Each number is 128 + 32 x the weight over its row's rms, rounded and kept within 0 to 255. Layers, rows and columns count from 0. Numbers have three digits each. The size before them is the row's rms in percent of the matrix's.

# down: layer 10 MLP down (transposed), 768x192, rms 0.0169, rows 602-648, columns 64-127
# up: layer 10 MLP up, 768x192, rms 0.0969, rows 603-648, columns 64-127
down602 104:083118079189177124140075184102145144141110159151094139158111148139090173106099095109151088140161117087114186103122183186104130141090158101109193085134173107174125130101100117174085194097095064
up603 113:169132128119100153102165168185132150111085133131154104130177120159118115127137077107164123102109156094129165125138175140175155088076122091112192142100125123128106146164122159111113130141084134
down603 106:128122146135126109156165124101133152109120163112096130108122139158085101133121152157127138105195072078159128133142165236152131118133145127133176125158209168140086164168103097099204125189097122
up604 094:109101132059091087111027146119114165108131096144132151094138080165131155160129135141154100080100107091148079114161122105136162142084153137158152080114122185076174127122029143135167158110073120
down604 092:107097105171076142133180128145108105100129148189119141123090108154119159107165160155092051150183163086067141140152101139137068106154095100116117130089178157122163113163119106079113133120128193
up605 101:128135126109122159178119156110118140089171151095143057063074177155142114123145103131108094122077166092144111081113100150091145143119130132055115137144127097111111121093128097048096118095124121
down605 106:094103084126142190133117103072162171098088173121166131158136087128116153126102146170162136146117103121137145090137118145099122114167127136104098086068102092155100103162110112105079094148129203
up606 093:121101153084108100181098156127151106090110156136110134112146081147135130129100080144115126169126115153052030105061112148156145120108078051074131096139104118150167125162139154134199181067116143
down606 090:133140155108158140118223143103064164201220115100145136118077119169127155116127082165115134148124121121148134094145112159128098137133159081119153100164174117113091089135121084137124106149133139
up607 101:086145143147104144151122098134136096066125110140137140130127109118158130146093104132132119074134153087094090068177146126135179202080116175124142088102095119084117116067127102139129148094148124
down607 105:190173108225144118104209121122099132094092170186135132133100144073160168165082068155120095060117116142163135101110103110151178140150119124144135202111070102132072122148172168175068142049108126
up608 092:149145139132126109112093166108108133146172112139103147185119157139107090135147066144104184176151130125158145146125096109096181096113127159156103203121050129122136115169107109107073101102145131
down608 092:072099126134187108184131111113159174112109145147121118095141098126131103107060143072124145148102144147161119117115102156166084075155144110162148150143192086152096135185128186142136149132152139
up609 109:144113125151172120143096097104135136132076157090109152116109086121102214159190160143119135127181060115144114134100119115111135179109156092097118119117111136146093114112186126136114140101096120
down609 106:128098119098146170127130104100091086174130148067099131125125124092144134110114125137191132067150097076084096079127157113090095070161139102120095122115194131174110095093107100162121136136055117
up610 099:117199138080102195060140136139178128110162113100109173090087154094106147163133159142117111117162116119175095135130154158143209168089101121091121110179113088086138126159099117102090112136121146
down610 101:062109143127165172176111175122084126140159084128072072107157146063190208168134175119140164174124131073173112092126085156130140099080111162135136140178104123101107175118090115112170084137146114
up611 107:110114125123115145101155119072165104143073123105135106159125119135093138092078088153134122162105141150152101128184158115162149136131072100114099177130132081116116112132172093096255137153126099
down611 111:138185144132091126095113042125121125095122088126114121147092128155100156173116156093115091126099084148133171097090100213127140029165164191135113122118171038107095124117170097153137110076112108
up612 103:068088140098086075114105125138188132147093195082088132134106144136083128117162127110157086129110178058138098109172116145166163137117115149094152113124095132167116141121176117165073201122114120
down612 097:101094081125140136125110111159111147160165097187172104130108162149164144186152132110098114123110126143118152222138118081130105066135122127101134100137120104165099094146144128174154084125100160
up613 103:157127115161110034149128147123091231110132069104149129086109089076094156116081059161186172114097125111117174105171173110142155118156138071138161144118145117117152082087124138139114172129094114
down613 097:081128103167131119125121075101164128059137128142108083144120104144150128121169169110129132118111116093080107153093175157124123113117154136144089101082111082144149169136080204151171145090117157
up614 104:120130156099165210124114133099156135172127153163134106098114102119153137109100137129107162126106128128135157135141085143157133133152178099127104161127090107116161128141098116120125111187092124
down614 108:188120099146126124147131180144089093138107108103172124115165161162114108135141149081134103159153171066128098179121150084129132100161097175125153178152128143070118136112120105167167174121095050
up615 103:119124091145103148156101124136104159076136081087147066153144095106139169158183154123161152132148118134166092092186109164192143118136120138183119129144088076189098134096125120127146140154148126
down615 093:136204114086123154107139150051146104160135133125120143122000151111156094136097127092158142139125067066124147139095140120057135157186149169129068124101151154165139140137143124088148117117129141
up616 102:148137164156136133212157133161123189116115142105148136144094155136172097086099107054152123119161101089110123132200094207114157114130102134126106170161137169115177164144179126183119126144160064
down616 100:124107177084135130167101147162188183106116150235146157091117131095186083145160153098090154082143114102205106175130099060120124148102072119132123112142164123168136094161105137053113131080099166
up617 104:151197117093067123119124133118133159104127136109103180190078080132136064139146150145069149106160187087120144108084195102150157057140116181127171095156094087171133109134124157090120115103137184
down617 097:129144135091120187154106191128086091136116076122166131168088148108188139104165100124109180144119137121077132098099099144190130093113125156183146071122122156101136111130220114107151139131146128
up618 104:087097189088207120146150127098139099143128144139150151130148113117064082067164122178060145130116111143128118127155172103158110115170131173123180089121107168165085137131139145198117135154141114
down618 098:080077116131149194143154149182099168143135147158174172138164150119099143111153199125129130103154116158126116142085151129131132147137178102100105108152159086147120069106079096120119170174144115
up619 109:117201178177076169089167107097081072188101123066128129102071127149177124139141169148150087098092128119154088110157115077106101128145207116147099135110115116156094129173143137086170134146123115
down619 112:128096187116159119239089155091147111156117082212120146119099202102118098076114098169166123239146155120117112210104108152115097216124108146119130146151120159129105144155135160207148108133134123
up620 101:114138127121102108097164107169153107113073103087062086134168168125102165163107086143165134156063137085145119083074134070175102160131147113103116168158128107148150109069179144153113061136146113
down620 104:174115147184091181134107106180167141121138104157209096011086121142085141116134126152112095062074137099143127077098133130093096167129139164132182100163130072160112150137111133134124152111090083
up621 099:194137132111085165146133153157100138160053104088155109134105160157102109122090095169159137127104134208080137157148115130127152156146118142146139094091156119135123160091163163163153137088180145
down621 097:117091131163105180125151092104139137143148092108098138100123077075177162188092163140138078167107188082173127095154114118110131096103156171169117085121140151200173126113092141099084152130097153
up622 097:155162143151131122109121058147142134124112163110090150147072182150141174114141154136149112179072148165129126110142111147130157148108125136116112106129140086209108160082144200226124137156176085
down622 095:082110117159154164154192187086045110108089083161068117110172158114071088072146101156039103117160088084094113077115138107121111160106149122141141142181163108148126125146149134115146173106165145
up623 097:120117172166095114173103126080137122104176064101152101154126132078076109167155128105105105145102137126120152131100122152130125056095131139107095148102081121164149087108063106167129195155105076
down623 087:113079110124127077151191103108142141127135151122152149124116173170165129133107083111097135115132128122158125092101145183134118135129141099100190066165138104127090156148148116164108120101153148
up624 108:101059221145144106106129084183140150121127145126091168190125122105133169174069126139169126179062134108140115137169142076107085065087130109179148115107108108098140164130121119139116068132121111
down624 113:165098128095220117123152059161101108106159138048147107134127151140102155091088100160130131126124154150127098061157152130114136099125127118213159133149132107092127069167110130143100110146123167
up625 084:140153118119100090184187150153111160123200133119124069102185145145138056178117144081092099155114114153101122118153136160185138116148141108103121093112152144109142110055090095128086108084162119
down625 077:149067138071121149110113065177155120158194104120179163119107150097108111130093082097120075091196152136091105156137095097087099167129131122133183108110127101171131154168108088144162129117104169
up626 094:117151110094140212172139133153140143165096099134131077097148093152167121129153145177137113134091149115163123079138057130118126136150029124111170081126148124130161140157078173093096093125146178
down626 093:176141074164133114118107123127125133116151087130133110172121118078123121159173116166163031179063093144066117150114130134085152092141112159111147114167106090134204145143179179164139137101116144
up627 106:137092123179140147119125118155153133150145125099152134156147085167090168177085089181174125152110194119154078136125134085146166131123138210136113148142111156107121106150090128068130113131098119
down627 104:156152076136135127119099151123146076134092100125179159125135076157092130162088164143134113141134157102171145115125112180118147136119088117115111142054120063140079119120084125143048066121071136
up628 029:128089090115099098108175146138185139092125123146142117160101131155109167105156137075142137159108156134136092178165103118130102116164106112156093169081163162144085054151091109160165167078079155
down628 032:116130135130110205162112141126076198136171094131149112116141135136134155129158116136127109114098103104141112149099065092138147099159081204090200100148128067128147143123149102138166161111109123
up629 102:153133085133065100164068142137115120120147112163138129076110105167179074134135159148118134147100068109129159192089131100134073157119146145114108140102128057145076135070109177141082139109172112
down629 099:094115100073097203057139101148153179095169112152220113157154100146138127146140100138121129132099140083077157202149139174081181110156126128119072121141172102115132138114144150113088105078132114
up630 109:123135091105092115117146126104103172081134066096117131124112184165179183111106094115115177071164146132156121139118125102131092117137142124076121216154116156164122162070065163130122075129129068
down630 105:170126116178134141065127085174126143110147126159085171117093146151160137143168120120102124160157172133136145157157153157121078096124178085132164083085121084113138131154158170120133197073164112
up631 025:121085098088106120128157150131182139118140143134130120147091140130136168129135143084136132143116147105139103178149109110141115113158102134155096174095159160150112100153086115167152156067101143
down631 024:111118155130121157161096133113095224132189112152152133090153135159133118118163116133117133114069106109152135126112078106129123130175086180086188066166131059096143139121136074139184149112101149
up632 104:112110127116122125116121115099149187086137124129130133091163143089123132106097086159135130080051157160124135141144079133139157157148121095104113120123137111116098192130081114062148105122131106
down632 100:121127113098106095068135077141117110140139135093129096169079172131154148084070148165168093114097088139109097113129100163155107184130144105153138158162094120145128158184091146112110134132130065
up633 109:214116173138133127111102095135138110089129071099136094092150198128141129139111116158134111127130178193111165102150162088115111085134185161092135172092120146187149154107156152083102101165138131
down633 103:132149124088084154116159127159116106078087090090114130139117107108156135168137149123088115130096090144133154112146183105115176105142153094148134168105094081071105181177135177160164066132104111
up634 096:131090193118147187093124091117180094118162087128048060130116149133129130124137092188101153214098155053133095158129098077182102086121180083137132107129151133107160134139132139154156070095119174
down634 095:129116135161141134166143154159114137135094132175082150162158157180149107117154145153146179168179081220161089203190181170068133102151098197125110122107150110179114137120080116144182087081073110
up635 103:174133090171124110116172113064065098135130121104116189166096089157149108184191108135101183112148138105126113150156067171156167102117071206163135114128129089177097150126173178100123136145160110
down635 098:159086101101105094153122115151122082133122122150124176098083112193104142114131190161129116161166137132074114136128112117115126154062113221093171145151129112156143097125088162141109169133126176
up636 094:085086144102192090193141206124112143173098107114086154117133123153142139136175126109100084162149115109110104094099080136181119177146047161150110131135106137151137134149116113160173118145134094
down636 104:149143161145125103109146129147188111146047078131124094152146154111119146139114156117083087161129104129125113132146106100121116136123070094097179144090127136087208110137149111122124132082124184
up637 098:176116191114119111161127115164123161054119172110133176138126060119092136117109144113151164087121138152069140126059099125096159122164108145152119121083139097145115159122119138183143166159133117
down637 100:143188138138160131137117127129174064092065172116142130079116141100108076099106192096109128134105111109134172102121089088177103156084113124203137090165094162135141136132165151105142131145136147
up638 113:077118087104158135163141126119144102124136144103098074121156120144104187179139105071135077189063149125129158111120152090117186157136158144112090116103139142122116134154097092165140162169174180
down638 106:155096158114134132106149119157098166118168156134146091136143102129112121117170120223067080074147109160163229150085109169122078102140103185100116137133173099201106160151123126085132137109154086
up639 105:178118150089170120119146127115095140120158163145160127110057133091104088120105123153101127155088114110080150101167091085097150098098153103162142178104108160116098228065095147058133139057097138
down639 110:137137114117094157123098134135122130145086176143141104088184123123086111149099076110109213131107140137110136185172109132130122125138145141101133159085142157114170200107174126075174148129097116
up640 098:073145117122151119098125117108129167102184118128099101102099128128124143142190107139093126101061136099130105123131115127110084116120108110080229113154129135136153139132121091163156081131100183
down640 099:154113121138140130146147130108145176093162182065159130118063129106081157110133108213092113147134200125121145083106123093102116147140089143121139098154110098110178085089080115079108162123148093
up641 083:112139109155115124175124178039060152092128181084096195119151142121115151185110156111129094118112128146127123123130052129148150153089143090164115121105081148134112164105126176170144132132112106
down641 082:157126136095102134105098124133155104124123127143159078058186095135109130118151136118144128125025091182156109195106146145156106198153135147122183109158169105116148117132124140145121085127104064
up642 105:153094130139100131147147162108080153186139146088179212114094145095120099084160139107088097124161158128137131108156147152125150125086134094148109106098128156161124113138114173124130120121088058
down642 101:110203102185135162160155123099150147119123125130113130123168099114127189098131093095122099092123086149141164140077143178100160153111151165151099147103137126117085162105137085086083209104120168
up643 080:137148107144118114208134106154193142110121096162122095133111160104143146122137116135112158098090089137133099155136129120110197130147116148076150139115107115127170118077132093158154102125088126
down643 081:120091110053193177150145163155123151133152127128114140148126083126144180127126105122124080107093124148178105121132060100117194137130132118131101135135101105078096128150183125134159114071078156
up644 104:133181126114169159111138107118216061127161156115160147142187097089092126143110109117122145160196156169121144085165070090080150176140133143109135139162091122116180159071092119134110144118138130
down644 103:141189091072085153098165088124127078125146118176162091082100141170150152152177127086125106150144178111133130126128146155156121135109101081162168145165175140103085121193128145127189176157114104
up645 026:130076076109111124123168158143168133111145128141143127139112128152135158113148121085135158154111140130121096200144095114127139103159118109137115156102182151160107079159096138181172177095088148
down645 023:090128152130125179171115150117106202141166105128161113091152131133160151140133115128124132100078093094154113149107087093134114136172093206077184091164132048114150149132151095135150155122117118
up646 109:167163143142120086171126130062132132073123084146122086159115161139148073141096118170191136108158127083165113109096154090146118097104208168164140133070132091155175128121041162136127120081190164
down646 114:101188155163124120109124115093111116210132114142133091204220142138094059129128160129160098144157112115150142147143145112141184100155131090137097144089145097120133093132073117161200072143186174
up647 102:135111195124081145111149088084151137133099109138099097071126114126137099118118180116114123117229079155129104089117090172167072138162083138118100153129046147080179174116162088163087079169129110
down647 106:127162126179131149153076166163113154125150115135188148124079129129125108123117121170125180070094110125126115181125142124117098147152127115109169143103179106166118091135156137146141134138120120
up648 118:107091123175120119167127142201111172133118120142089105126096170158164140132137116155121112091147158073062140197109093113132144120126129141166163137114126099172089207170153082097115129111097128
down648 110:169151111119132093173134157141158071230132078106167135151139130088146127152067149172118119112148129119134100116084135093182147107102099160094102118138145146113192172143112130174110085132130059